Weights of a small GPT-style language model, trained from scratch on English Wikipedia.
Size: 13 layers, 2 heads of 64, MLP 640 SwiGLU, vocabulary 1024, 5.39M parameters.
Architecture: LayerNorm before each block, no biases in attention or MLP.
Training: a variant of SOAP for these matrices, 165M tokens, 2521 steps.
Each number is 128 + 24 x the weight over its row's rms, rounded and kept within 0 to 255. Layers, rows and columns count from 0. Numbers have three digits each. The size before them is the row's rms in percent of the matrix's.

# layer 5 MLP up, 640x160, rms 0.0614, rows 0-87, columns 0-159
101:131130099137153139126110122156126124120157136112119096152148115147140156139118115167140158155141166109143117116167118103194113127104189155138151161163151142131128124123125130149094115139121094102094142154142116136132143165119152149172118124159122133170121158100118128175121122134125142125131086108120130192115108111119151116124158169136085139083160134105131129080116128144099129133125088158123143145148125090131151166090168076157134117099141119153072129146135080141088140128114167
104:107157119157145152099098110107114148116172144105140115116121110128145193147145154098124083132107191146132137141109181098090115113118107105155133148112099132117126121150108134145143149132107126170146133112154127133128168124140092126153139134118131178155106137113152124090142141117161110111132098126114169087147120139134099088124125126138143145129143144140142077097113132085115143160129136130113123161146084165123076156105105146103130110108126102104162123127105146094216123131146087
099:133118145139144139149100097109115141112141136157134117120130137155149139103111125141138105103170118122150095108067130114131098132095124123127142123117140167146110111116175094150154128128109080086116103110185137141122104105137146184099144123138132108145123116125112106147137149155146104145117138134152145122112108154169127135110127155149107146112118144103123181148152105137092140097121201102154140128122179130147111147105161120091129065216108172138107129152117094121134153163119125
102:104136158088125148091111120144148145100132091135165134142152119129152097175143121143151155122088136124115129117120137130124113133080094119157082154132103128131127124153148108113132121107130128119120158160163166089149140145151086102098123149145086110116142134128083155179149133143162081128115122141169090153165156114134141119160127134142099108134106149134135123179104115077085120094114095143141142093107127164124095075098110148160090129153120113163150096136113128136141094135166098
097:138112143124139109085154147178176145138109132090116161141160122192151123184095122108136123124106103102118110133103117166083114106145163111115126149129148180120138132137130116141118138079084141115107118109145137080136144127105139139138146103092098137157146104153120119146099098062104111133135174127162132097145115125143145114079131124139124135125091125138155118114135126092137136111161135134169085110134158110138089152144133156082127127117130161107111152127098099137127158164119078
092:117164103102136127126121073122102101137118080159140096161141112083112132098081121101146141143132111170128101149138169137102119144115062133152148100152146150127097141131128089081143134124152170093121081104120101149082145137130137135160118098114135163128089109121153151104133109117123092130148112123101167147102125086109138131142144107160179099126112137092101099141125105131163080113124099153138135155149109102148104116169101146115134120116114104095128144141179123134108146127114156
115:145112081140137142120117127081103076124121139136146135138092109128161144157151133118132142118091119092152099089125094085175117130136148188156108140106172093147097136121143118151118122080173117127151125134170104179149116101135161121108114111160142165141141122131087141121133094138148175093082138109090117116166106138132084100144160122089176131125119097127119116125114149151099120111131124136105123166137136096161128172138145139133138157166131135139114142099151131170123140125140153
099:091155147156107151159118121129113140128155122158094121138153095102131093092180150109118085177090087114143156100148099088142119161138152127160141131155123109097100122131110133136141147103121120092135145107088161127129118105136103141101153122094129160161145141104147121140123150126134041146165127096135111121127165128111138112149135132137141102106130110122117103139134159107116146155072124135157119142084097082167166088144113120148136120115111151166144103125165119120137104145092162
083:067170128145151148111126128135088115112146099108136120118146120110154126179134178101119087159156124158137151128159101172136143173147133120151177146123171115135168169143125125142157114111177141136143136121162156145143120114133154139137140140157146117131102143152078113097134121165115072134155143186127133112182100119118126157166137130128120123123076168109131158104090118119137124109150100132136147122128095148127105106145168125137103123113152156114155142155109109106135120149076116
105:058124125159110142144119135149138123127117127141140161145143129125177134104125141123158151146147131150137118114114133101142136154124103131126121149155150157136148135147137111109166119125164160139071156153147167083123139168131140130132134124120097121128096109125087153114129157166125136084106099082136089182166154153164164127136167157146101109153120129154129097105129091126071175120156122069127117133141132081120137105119130108142173152158145160124135121105122176137106094147152099
097:144156172145134104137138097161137124107132111135151120115135127142150132133134147129072116101130151115145156069116131149102124110151115178154139143144123112147155128106157132074085114146132127168103117132104137112093126160121162092102094134132161174138134136124149175112080088138156164136128172120168127124109118124120170076145133112113152122100147115087171130150136157101140139128142123109105090090123136178108102113120122162129113158107113130130144102147110169128111130093088179
097:114135137105096131126112114147139134109152120169165152120101085091118115199121136131135098105126105174128157150191102088149116171134136155136147150117131160142150124151123148152115164133087110097152137141101163183135147136157077095117098151104153150142141129098138107092135098112093167105096157156114104173163114120150153121117143112113098102125131138114118126132152110159128158173132134088145118100120122144110133159110130158130150114129146142165101150109097147135103115117126084
102:158157140080120145119153131157127117090140096163130124119109096138129136118159099113124113163143113125117164099123113131149133152159135112138167138159170109154087102163156111137144097091111110096111093074115141158111119114123127134115118087104100124164119112098168130164099129132084117138111144118108149101112098152157189123169108126162112139169119139183116095101125132077164110150131147157132140126107147152134127127097135133116113126092104119150150120093149103085121177160142108
092:121061116140128116123153087099108106110133105159097183106141134169103162085166168137168141131128081141118115146100094114107115126108152136136170141105114080138092080161132139113150147152130097103113095145094121137123133169139145103156101104137126091145138131147092130119154130119124109096152103142143076143115093116110097107091140123111108145128132119154150104071180119116121123123109133110117111162141134129121138139147114146072107098125098156176149155145128127132148118128138117
102:117167152160092063118141103111149125130142149113114113133122117132150140162133086102095135128160134075084113148164129097107119126122110148086140148108127159151121146133120095107198096167105131162123130143116145127094161117152124152124139155124166156111154132139143166111109154151140134110112160166106104166158087140137090120140139131114164130150089142094144122132147121104140165123109167123113139118096121105131170182144161136102158119101104092114106113129110174124108142092137121
099:122101114131103080136118144133098172171113131120153111074116115115152133164113136135154102110122122128186157092081115173117096126106162139150114132110103126131165159140127147187141064167142133120170156124112103111108131103126160129127137123119160109137131109118089114146138104121137138149153081114143140142129132108116115179140132105090131127174117098136098121131140091123115141110146160138094079107144125103160103144128145105122117101129148162113134085081153089157149135167113124
098:132124142085129154122158109110139176116068167111119180148148149111127154121137125131118108124080145147153124124108126142131160113152133086086134084154160134148145113116119103136122144134153160098142070089119120099108150147093136156118123134126145117105141125160126153139112140135159170133114143157131129175103169120115128132113146108134088078144116103151131141146151152099127117154119130048162133136131069163137134110119145145125118096132094146165113131117093131092085137092111147
100:180128151081128094101122121124175140099094132124158106158148113130142125149130150175109161143134149148088179144129117140119141150134110118158137162121150131181098178178160109123118097132134129099081100123127165133142140108128142143118151133084140164122154128153155106152151123119141129129115099100119163154146170116112143098125106152117155123094108105111145132134159142136155109090116124114125111095163111133116145109136097175113105138177127087140121135104147102173104085182129121
097:117159093134119130120118146150131153110108134098144140097139151138141164107088117143116117093133126098123157163131116110089093201106134118167114111106148160160154142163090159113175124131195131116116118114129115153181122100127107129113140067111131115125146107142102119094092104132119112141143185113085112142113172134111113089134090145072153135092131133113123115146118120140175157148125136098129118102086111168130135104147144118138135130135098123096121113091173141144131128120117141
095:136143115136139135103117167170144147139127153115146112120157147138115143164113152145125127148152120142098120199094142133157092148124136124109125155133101130153122100130151142120148159140128127135109124127099135135120148127149122146121121062128099151092147137148120116136075136119178122095161173101150158161140129092099094127093151139156151143129092164150110105142131127143111116096100138134092137104177110118148108175130119090140121168180166109157146081132103086100164180111111140
095:137168140109114123139149116145133117147174116140082138105123091131135126163126118131181188128128100134170129121127117131138164135132094147100158147105091075135093096120088124128135147111108190122151123114118178133129160142112161153126162189071136116120104148106102120154116102157161101113152116111118101126105136083156158132138113114125114120130153151138089111133136133154112141113095153161111126107139131136164105126111110122108159069128168138146121140144145147169138110137161174
100:087109135111106161089125099106160094151149082143158077077132119120118128128115142121147136132096138122143115134152135137137140136104140127124182143113149156128170148177124133107127094100166131115119103142087140127162124092088135125106126092129131119055118131132123132132142145150115119119092157173115128118132156117087157146143140094102100120126111141116145107137119129072138184114089113126140145093098109166107081145126121117126161125121141123145074154158159143093112092120087137
097:175124122171125130144150111115125125134159113090097116132126129063133126115071154133143125122131099156162110091092102146149111114077102159140112139109125117107118145117160151141167143133133140134134075176116122150094104127157145100121112105169104113093116132142168086111096113132181168092125124126110134133131134108154121115108159121153087104118162147121129160122145139138094065160140101114138100158130162144095129141131098108120121118088147122155132119160095112110101129106082100
100:083126106115118088127146122169116139152133135140134134127158113103123124123160137145109102128165150177137160090130087125096133135158166153113146121118106118124147144124121169130118085140165115124122095101136185134109128126120118156121105135112113104179147160104107126162128177116131152143133171134193162135108145102120171082071127125121131117155149108103131155141156099177147130080137110093119139169141139118132157149144151111083143127130102112116075147137134131166130115176140130
102:105126121098157110110116106170172122145134093086106160152100158153127130139147111159151067191156119154121115156142114113134111125098161126067125109146158086165139160142130132139117097073136120158103108115110114142132146105116102134088112151132126139140140108152147101113122086131111126125091127133149171128114159115145108120114147162132149139171127079135116165143118134103128145115118153130109134081152069137132129107132102099106124105128096155119156167173109166147124121129125088
097:125141127112114118135125096118167136109141118113106107134124116128118109127123159132102108120128160111115141077106127093149125088126103126170160129139120103143108115161128105139123124087096088157174110107153161146143104079190061125135079134088110119162088107136120128151143107177116166112124131112146149142119141140175142128121108139160118135112142151146095153097108107145088164110094144079092144147140149105120116160143084142122117145114169147166121120118159143098153118122177129
100:100126074144112139128131126123135091129136139110117139190113156174130143135077130123115178125110183120145101085161104137133156111083140131126107115138086136147130134117104121130146093155118105109126139104167107148116133115168134136104091148151152088116108135133152103127161125150149157169157085134124122148120091188087125112103136173117145152101146147129114121133094156115134121073105113146090129136157137133115091160126126159088099142137091137071115146110121159111141122126113126
103:136101151119099149180140078165158162103118125137116139128164083123110149125155107119176116127074143128118131127112143108088151076156104101119110136105149123136151123130152146106145125104134102134116093119068151123119158156136113166110078074124123113127147135148149160116100121139126118159146123106121112131161118111127091107088113130155113153103092158124107117131135132093114099095084086106111125140126093148135130151150189138162136093161132122144082124165164136144137138115129159
110:173112164151142130129084108157112152131089068131104139108147154146136167124088076170078117106123103132145091087120118162136140132119138099104159134143114158097143137133122158147122180118121124132111126122134147151082125120140140110158109172165103108111144159126106112141083098118114153121108136119115082094122099155104083071131142082141117096142096134118133141072123112117146185157112112117154130154124172107119136122148123144128140134134131162133117157114123155135132106142155130
111:140147097107099105167132074132132167080124131123133121116129115121157184119116096129121117145104110145175141132110135137103100117139088191118130116132133124136108149140154160123163079166115143179104110148115110111136142176162125127111126127071138154112112129104149113105149158156097127135138107122138082129130111125111134116154125131097155136168112133155152098120111122146086117120072178144081143168097107104108114146095136113139081121155106157093112104133151149115150143107146110
099:166114105141141141167158102129097125121118128118076139159129170101165076138126075123126119160147080132135141140156116108141132117130114146133089138132130149122151114153133070097116154128149146101069163120125131122123154114172165172075117150140098142162086107145088107138100109096137144119139103146123114134141139146131111102097134147109107147150151143099110090131146113156153148072130109126125143134118161083126106176108137123115128140150132147096131176105085122149128109134133088
095:107132111148155123099111119147167120141115153120110089139148162115136097138155128154118178138116146115134112100087150134125130166159160121090126108149120142164097156127171123123108139130112139118118092117125154171129132123167106095174160140116130122150179151130113136099139110173147133154115178130187096110098107154094167140131118110124124103157140100119146115151120128151115162110166112114136141109076109104111120149098081126142101109078114170153170168124104146127120113117175113
110:143141122092122059102131134112135134096113101110102140156100125134098064153120167143106153119151146075132131117170129173157091140136114140152123119113112133102117143142156161148171136119156117134145082116132076066134124077068110126151178169123151106113090121124139131129134159128126099133103107108126090122118087158110101124112097120117121111122116121125150146139107143124131085132126114088097101124140118097133143139109118171128127121172137128116133149125135120097141163182119117
105:124124129142153115106157130111118197118147163104121114150124134181137099134150181119136112120090117119092104099175141096113145145130102149113124108135116168105170149126129119127138087092161162103138168165100151112150140154119155124107160098150128163135130110097104132117130128170124163113161083143130158121122114111097074128146156154065169121111140140151145148137133163130102128115146155139102112182114139134123135169151174090106112129125135151121136129175109121150120141135134160
102:116148166152142136148103171113143107149133119093107173095137155099148141139123113146158089164100122128148152132123080155167130162137169146124166150097095154151151107121144163152114119081134116115089086168134170093152151152151127109103092066188133136121150148119136108161152149184102152105150112122119132125124101153152104121146131103108117118139124124159131124146109138177132121174150136125151114124157127134122090148137126120110140097095112148126141121148107133158162089145143111
096:155163154136165116107112116136082105135169123107109117114150152104147143108158094112166131141156102119166123103126176111115125153132118165129148120126097177152120128164098115123105108135109166103128144121087119085118128147119123115177129136103113144110084138143155123136147160177116113124099152115106145110150105122089103141099149092148151134123116115125162142112146099154134159078121137150122115121133123128138103116099120168104118057169091125147135158130123182154120193153123103
097:104165135120148128184144122110140111189168146107125137136166154115161141134118133154153130123108151085097123121127164107108131144094101133145116132131137137119117155169115067135102144123126138084108162180128116134128143113086120118131155154165141132136091096110127109122148134175116162127161141112154115098118132163117106156138134141118136100146138147127111092135160147136091112128126078147109116100120184140140162150100125111116106155128121092161154155082085187082105146111133138
095:122118124140137089095113163164170124110158142129140128134152128123115085115071111108136114162166157157168160081156110105143102132094106079107147130110150158123110161100126114162127151110154125117090105138122148131148156108108146139126116125123143126113122126134136094152118141107147103131104154102137125167142160114092159144172149110136101131123114160121069114115084130098141096141088165134096111140136162145114082098119138116112059125173110110142145174105122121118081132120110132
101:124086141132128137148146102145118090118142103156121091153104173178156173119102115146136141143096101182129106137106138115166086138155150124091098114176167135144107149116080091155126099148125185122093142109123156091106125145101124111133160105151147156103130126167165161145131132070148117148104124139152104126123085109132132143147127157124121090129139156143130098083135174139140134137127143138145144105145140109106108174148136105145131103151131138161142122156130103157112170142113100
094:109157182160128139155137150129104125116144126117133132101106100127100132135115197153157152129112116090107124107137147152100124081155152079114139144104137086136142126139180143124167103120134125119144148133130126110122129096137112102146140106117141145122111121168097143118123118148144105176077112160094153109130129083139127110178133138162135097152147133125088097167129083070127153126113165111141127144126093090111131158100108137102135093167130106168168107160110142142109146176133114
095:119132119125119149150163104166102135134121106097114088130143126098162118158142113116137111140137123130121148114129181108133133167148175137130124135108122132098122156156143138113133097150156092108146131093119093170125128129135132130145121117160194119119107151154144088124135140137154103097089150140153154126129116099125132121147147128131121153070136133183125154056124109146066135139154097149130123075137110151160169096127129127098135083161158177081149148122120106133135169156131101
100:145136100075146116134103112099188158105140158129114132111122067122046096109146120149123187081150136177108138149131151159152147133137143100152132118143125138152121146123156148134110071121153155126101131125120137141108139126101124143138120111136107138142173159116108087102126128165105195104126139142102158104123116144165100118140129126132130159132128177145124144166126151142098159154140098133172097127133159133123147146123128140105118114114145103173127149128121084131116145114157156
101:115122129152155125092133143111105124133146134159152097134128102159135161153198111140171148138134153178110132150116140144164127148075108128148103099143126165126098157123126148127122137113080100130121142152107140133152133170089153158161123130115086134130145123118120104137099147110116163095116180103142174111105164138166106140113131146103172083141125174131132083161150092141116088138130133150131145143146131124147104132098113148125112130139112112147132100111115169087076123117187130
101:144126124175169187144081170117114174140079146108139127163086145168146101139147110117139167127146126144154115132105110132155140107134120147149155118162121069148117113096098125107118123124083131134149088104164125122135140101126161106159119095127111093127067142120107137113159145139132116159166097149156112096143117133177138114106146081126120173147132127134102111164135145119160137114120121129130112147123128101089108142140154078134068133109108135124146151114101137113133140171116132
096:116103095130139094104124122169104170132108150128142134137108117179146148117118097097126122149100156101120143129115129127140137148130134143083119161103131096146085104104152118111142173097125104103100156103087134137133140133110106154140111127155118124063141134125133089086099104126115143157174138110162134070140147155130152159127130125134178094107160108099124111158169088104115128102121172172127107109122147130118136121116118108141164150141124163141129172133157101165132169099176103
099:117164131153092094157118107112137143098152157165157153127115115107088136131132155069145199171161157121132113180129121157139129140147079074102163141090129115151115093096157122123111129146102136150179093108126118132155122067145150153134107121124131101106144137106117153183173152108127094105137126123118114108111115132128125148142133123105108154164118124137089124122145106124089135115170125129120114140160123132141155115130113138143115145126149083142123181100114140114104168134140150
096:140081110126159123142108133106114118144159156084115141163092068114166138160127106154143152140175105130107134129134122124139115125103097141140138100132122135100152148129128130123142151124088181093159112128082160084146174137100148145134144131131125130174142136161142171150114130163117160142154095096152108161106164120149115135142176123161139113110144128147158131094134104131065159104157118148093150091155115091142092140146140143106113120131165088095168152130139122111149134115107135
085:080110134097166136131123115125162120146103134164160117136096113099118127124112109144154136168101087134124153109098118054101122100155137154134119139150130149137131098097101084159089144118115115154089137120112115095122147132159128116165130133105127104128135121102139153148062104135123133088137141089125141100114117122131153117096096184126075135108148120141157156116106152125146094120126113106151106130123148139109110111141113085148107135144166182133137135065132138136187154110095119
107:165125091128155125111091123082131128134079098125139140163130135135142133133120112164146138145149151151109134117094167078142124090130096132128152153102142176122157138147165110141217115121135176154127072142105141083168095114132129137120104079142146149141132158108126072131115099123114108123115107114088148138149121086102141152145123139093133116098168146140145128153126126134081135108140147119115108135114149153102125118105141127098135114113131134153139102105122135110144120095201126
097:112123114162130110146115147146113126115152124112165109113121112078145126144109090143141118130169080090151136103133189085135108098121141098118120086111135109107116119131090155112105173124098067126165136148105147130146116171119091086089109116148132124133120144121153118119130147116133119126160135120126155075121160153097113122135114144099143137140155156098156136096105135122132191117146120117120139136183119139094112121163160132113134157125175146103171125155117143134123102126056103
109:108110135137114147177168142124100098109111122130124146129129132132130139149185140148127141152107154059102144149134093128168118134136105156109138129124095083099145094151110104156107151143128089104131125099138121116148163106163103126145124129164148157137153141102151121148077092127158171180120147104128118107092135112144156144112171136127128155117149166112149143152119118169153126114148110129131144091123135079124161101134192119089140126119100151151118159142155166161102136102113090
102:124130161149091099103160147121139147119145086098117197078105110096103119168101139147145096156093106116134115125159119106118142164118126107131090134149108137086118128130170094159150098154147118153095139097138123139120112125143130162165141126142103098146126126147159140118129133129127157120137125151126097118071161124150128127167121111146088094128135129160119122149127153126142152098200128104160081125086130139132138109087143115117125146155176106070130154138141082129147114130133100
089:140173140131155108149175118176167122093109156115140151113131159176077097143126132120139142135119134135089122134167090115117130128100097112126144117174104097137123128133140105174097141086169144162138123082148087111143128085132118141184142119129148137117148109117113134115126110149131143154106129130108137110113083130106106102135095150163143086139082121116151136117152154149154121111115117156140177084136141116150093138162104113155129159136109120138095154115156125168109185114144096
105:115080119126121175138133118099168141157155147138110120154108136122101108150128104179150106129162148114175104128149108144137184155142116125155081153138153123154149101102111154105158125131140105131145115155127136135177133164083143143147145113120131097101136091132080106154144125111133108097121122115097157099163113158129095129143146141140114095092135142164138087076136091146116119150108129111146092072101110113088129136083131171101136143156112112136151127103118096112153150143158106
096:180149134129124159151107121100127114145131166119083113173097079134185128172127101101107122156185139154128115123107148134100155146185120108141176084149128166125122105115122140144154119181082129121145109084130108132121141149126111153137120127146096156137150121132142165126094186109151125145091110112157108104098123162134147102122144111137130125175121132167107108121125133164113150106115145131133106073112160128113146146124134101134118108153165117133140137107118132113158103162103164
106:084104145118112112106138137130087108158157135151134138137097135112103128147176108113123133118167096123145126158162129130136111133144131123127164083156135126125140104138142110111101123155126117091123067165183113143083132079126107130149122142099103137148091157172162128109126149109130086112137132122110137111103118135152131177178120090147115102147141159141111132172146146141109135166099129116183116123123194105146154187101144129116109108101104123169104109162146145107107136125148148
100:097107097156133090139163141158117121142132159111111166126146120101129128139101125117136134138164154058153134134116092125187083111127132099141133142104118129133091139120099069095089096101142140153126148090130165120152113139125117135143150142120164112149139107160150126159120112140152171113183120133157157111132159134139094123104081115129120124164149092157109116109082137123090150140116118123111158152136173127128078119095111116173074110102139106131127108107117105136104162127137144
102:148151167129153088136170144126113152126139109100142171127128092112136067129111111146091159115131123170112125103144096115127128100125169106115144171157139150106107150132101152150097151125127108130160143102159144144147126111108083133121135115118125071128090144103152155138147130127144139159161134152141098133096137121145173143098130066111136103093091100137102119098158114100139136110103118103089135183119128124161085093140133116121135109170139121112137141109106147148129096177082104
105:122119129139090150124157131143138155155135135157157109089141133145137145119129101111098153103083137145170148155124138162129113163127152151138129150136100126114141125130137158134114124163099137105161168149130119115111141105136140135139087108123150102114130175149142096184137130109139167116145111145100138143145126106159112135156110058169128131159128124128131096169120121164113172174073108190103109150105103105181117147174099138128128098107117152120085093155122130093143124160116098
106:123138109130131151162165175123106118159164114127095116155115126141119155106098110123105073083138133094099121145119130154095139112165146105135133094127179133108097149112090143081120133179137092138123135165120121151129121112100108137150165116102108114115103118118119126175127151086175112148125111113106179126135123156110125150179143132154120121146120123127142112137180123120153109129112110131125093145155132135153140164077134085110149080106157110103088125124087148163140086102108105
093:127134127157121091126132174102136108114153151164156105099149124085121113142123121153108131178140183133085090109168138135098146108125121124125133107159139111142131087102104116115137129129112130133116091138130115127100122128180123143094093155106092108131137112175063109163117124172126081113120099169185158170143130111125159141140147136122137086107130157105095127139138110085126115120113165130139121110129192122164086105127133130125115086109145138132102137119107100122153098125107161
101:150136133105089137107179107144110108171146090126100117150098157126123093136134090138148138121156136100120129131113104135099162115109129102132176149153135157106160111140102125200094113136104132129108141182102112099148138153146137112110168132179113109142150131096136084098166120150134096107156122107117165157133123114134118153112146126137109165086086115090142151129165102133139086127154131156133113116087147162114095101166152123132127130140118124083115114092103138104155143173144133
100:173124143161136147144108128088125049128143160112160124078142135114128116088120169105171103109076119124150140138113122082120106103100116122147133144119146114122099122168141144170170107176120090179145145122135169140133116143136149131118098126114171138131131156124111162095110154138157157171116146117162141131153175091145145124090127125132103135098131140109155144102128132126140124175172101124128117128141129127191127128156153154164128101114138134129175118121140140147142140115162119
105:134107082157095082124123088181147110111158107168146057162193120118162188124120091131080125159150153152136110158113135109138128129131149101107125150092132112134118144133109108166112117105107109080155151140107139142096134130147113103085118143116101109135138086126142117139151136097104143130106103141117124138097173154122143111102148132136121152127122090128129115101125116146106134127131139150139071162167115134093137113128152085112125134160128118144156121104107139102108155142151077
105:138149182104156182144089122128163109137112120125164125134120142147129129130143098112115127107152151088091104135136130083124148123133142119150138072140127160146111122104145141109140078088141106159124103152143129149109123102119134116121116120117151151120155092153093120100136096143111077120125143123133093146125145174097076148141128170126070177085123145172154165145151130111134121093146178117138108124087123144146149129131141105161126138141136129091120104134134177090161137179131144
101:133098129130114153103124110157110133106104078147123104135099117132145188173069121104155121157129109140111123102145138172093116143111105144095185153139156087163160163138147112144145089128101107152113149130135099137097090132150135106123149152142088135173092144135164137108129146116153087128118167154098118119147126144132159161117135138102148126114084144099118112108113153090107113097106150156084135148103100112112117129108105136107137174163143109087116106130130112134111152092151149
093:130103164145124141097123188170135159102162131102145114124154166147146118151124128083095139100098144100152112117115132084115141151139091137198130116110165096168098140147122144170153081107140090148134117109149079119112083097162134111137158118126130112154144135102143133138138146159123132128144117143143139118129104131134125113123138128154057143131115154113136161120101095112114169117165103177138114151150131094072120113122155112160118110118138148119168139098137127132111123160111096
100:146093094107125121086154097099149129153118136140101131100133124121121160151132132117111086132150134099143156142158122164077125159109111111111159137126148117118116166144109116098107151148165177166112110076139153123108115143126121122128105128126158147139142101082188114126099162144144108115149133118132114093149147132109102133132155085160145106140146077127124147160105201103132138090147111106102116090104110110105135114146157118129141153112107079098148122115082124095121166118155088
092:123149100129136155143122146108077129145123137136104132152104157172112156140098103097101123140129135116138159168113128101146137117137122134088094102107113112107125110174127141095112108121115171106103155205126106140093098133105117181079147111115095106104165124124122122094099100092123116161134194129132123141117145134076179137105119116142148143122138145118141124146128130142130100091108089101127151149110133097143118141141105149085142112112126123118142123103177126126132062123086158
099:114129081164135113143133098142103145096134144147095121112138117110117144201127127149211099092146105134154108116125169165137130136128145136162102108154145101122163090126117137148057119135127120105136125097091125144139125122147164157142120152069117143130145138122127124133131163120133103133091152109149088104108157109114120162145113093145118138094109115138136119122142133181135143117084126109091135119139094142130173110128108125090155151123107100155148154165101125123082084143126111
109:112104114115160114187123157142130087081134118127098131112160128117103145123104103116112131121162138159133102144098088156199132123172104127124142105130123107134129141137131112092114168122085130175156115141159159122132166117141074123135173159147110136142130139155107078125134103116139119177111127143172113134104111145131098156123178123105138142131127150156105166130093107090134136093148188158108116099126135121128163136142126171157131162123118119144146103105116134115131125070121116
108:139087159100136125186108122159154146098130147136115092127134117130087146144148139080144113148124118138136114096135116140151157139133155148144157111142087101063105120088119149154149136135154126107126134152111070140164138122153158113117113120130113102140141126110157070105133119128128149101095078154108139145141159113134159086134137114103138140098121137133141128135076158119165165144091138119110113134126168094122123199113126112098132125060118127110124100130096115144110142115125073
102:120114120139151145115118111105095121108143171162124105148113147117128172097152186092137124171147143123090069118148148142140133108170145110094095063146149099151119151092177135156138157144121157167148113119092128136123124101127149102117128087107096140150174088123107135138106118133102125113137140118151184120152114128093140137195140146108146165158107183113108161076113142108132111112135127108136107112109146112106149148139124152118141140150130140107124113157128131140166140124147107
092:091086126136133140076097122159116081118103152138150098141135130138146122127149134147094145131102155145142078094105107160122087098151089102141125152161122175172133125099155073094107096104134150137153114151108127138109114159107119143136104122153162115177133139155108153147086121129141136127119123102166145089115145147102133132089135181166078179121096146126154123145166140107110151126146130145155139151136115111158069152128126137126106147136117116137125128139119138110137151136083096
091:113178185180157119159133179129130128140110075145105163137105120131100092164151136091122150089143136132117121126121176141141161094112127119111123124123139142143160109107159110152122140111103141105142118131139127111094107104115129140135145099158080161125107150127141135116172167169136127167127106132083147151139111150154154102146120144084116119119103151148149076148118120129134140139147142110145116093120129078108115153102082120126130112144141114083121115101134154178135128137054118
097:125138143141145124114117122173130138137115124109087145093145100147132181125138130144087142139075156134166110119075111126152134098151131178136157126114090136104073094137130130149093141142166085081123114128108089135128135130114122161141129157157121139159132130107142125109115142153130109139084107124111093122144130114123125101156114109118119140113116168084102177129131181095118132140124133137164130115149103156126154106168146138093125123171121113090087175113148129162077088161117154
096:107110135117069148103146144129117119128137105133128165122121108133137108152116163144169095118138107146146149149129142102155160112089108105141094167115114144130112115151141099140140141109129166121143098176069170106124139137123153121087139115109146153167097122126098135122150084161118093093099173105103132104118181137136171114120144099136135144144178138117102157111123160099128148127069122095102165121077130157168145167104145115112107158155141133126129107112137104104146125138171135
106:140129147124148161093152119094126109139106117121129135168057162138136166136168178128152118162110156154099117149123125103150129167135106121070134126113107126159136134108112146131164177142131145106146128156113081142132107134165158114126126144103096168100183114122130116140083116159134162105160124094092126171107094182120113137131118110135139165104128151136112122121161120119091138100117147131108146162134131155139166124108165136108129139167139077153087146131134139109122142129168109
102:126159163104092128110124134108146136157114117115182109131095126114163180165148107152121147073100153118121151114098179149099153141155137160090129136119169104105155113141117099136123128094148114106155069172107086096141167125156152169122117167100100108080081117126086151138137101103096106103147163157134132173139132152124135103112140124156135141130134122151146123109139115147122147110119133173120168137087133140139130160156131130133109158128128158121125118116138147148135121155099164
088:157174095122155158124114134121109112166097096096110109171145102116100153146108147119092124055091104144112119124112122165100143154163110134118116137140177103128157162135114101118155147125073152146139099147089105109093071146117131130111146130117154111129089129120121115141117157127140113171110112135124136167133101115132142147122145150154147133135111138110105138093123139162114116146081153121126154133119146109102112098104158157125114092183111182144152102150133152145102078104120109
104:121129165119120126120116135133112122148141090127108100121133135133125132135148062168165092126098090132126140157165119141159149145128164133109142132113180161143116159105121110108126111106115130086122155162143119132119150133187085103068168121143106132097150153067128105117118110101109103174132109098158087188169149103084122117158154116128143146131157147165120152147129133103146126149137110130118100114114082138099148133109126072156136152140124140135147111103125149144117100126165131
118:103167107155142096148107143133135115131167180066120130131151096146089148138145124071145104124150129126152122150123140132143115111137179087111114109208127120146142181128123133107121122127080109110111141126135134093144149141111126122113115117136112123082119133104132130139148118118137101149104178119154105111130127125143116128103134105130106107142128110155198170144121123168118098119100137069161120095151160119117093188122132096105120145172145126113111140136129142161115158155139154
099:122105162118129140139137148111157081153081113089076096083153120151147111091151139172118150115093094129129130127111168110121079133098139152124131152117117107105154140105108138122135094155114115093117112137131174093113151151090144082095142139112105138131153140191124137118170147128106102110135110129084135165118121123089169136109118131143143134171170136098127105169105108069143129178134130118175152130107108138149128147153103125096126127131122129132143123117106115153114091098135110
096:144132128160094136105148096081125114135104171141088132130146146124104160169150101150135124168109113130140154101150110162150125119127111115159136174136126101129139146103132134111097107125128132147108149095133107142128122085125103121110134143172090115166131117142087149147103126165128107125166094165141096117125125158111138117118079142170072118101148100161121141122136107176107153126126180095168108148144185111104164135120130134136135130135135128148153117158108171173125122138174072
110:153101145166124107161117124129156124151143134151137140131116110101160144106135134141158166146122134110099121127102142121126155088118094108067114143129131124121095165081130059146140088106104092119133115118142131170155131121158137126139120146078114122159103118176137087126168161147150129142154148154130134141113166137123135153109145106057075159102087087129106102107126149116124157100145157116117099137144109132112103098111122137134141170140104174105131110097146142110087155112143143
100:108105137117113165139104137076116124125114176097171091178108133128103114138092103148138111121110191096128090169110139148143150151110106120154157168105137133139135151099146083120112125126135161137110164090138093160149087136198121113103121137128110156137167148156131118129135157106109115107108129119163107124134085107110138123145133140123120135113161160171134093073115099137121144127076129152096106166110145129151137145113138096159118146119126153156100116142127086136130139159147115
095:127065138142095141150111154113173137145180134144122122123120138157127130148150138099124116107114119129102124140140064155121124104131114187133169118119148116139100121144150123119095177114115168125133179109114111118142133161117137108163095128119125138139121092125109107153136124123088107095103173177116105128141149150115149077118125164091158159122157153115100127142187158106139099136134148148155146132131153173122140117119108098082121127148120116098089141126142094120133101085094169
109:143141148097112095115155122158134121095117144127142137124094130169183108160138179130100138130099184140109117109097122105155129134053133163126131136151139158148126140133112114151134133116135158137124143154122169154110118128149141155151141149131149122110163132144105152154133137139135110098094124136131167139147112126120118164112139112105119155107132157115130085154122116151125117146084152119145125138129150138132150148101148084143176149058112116201100091095111171127141149168072129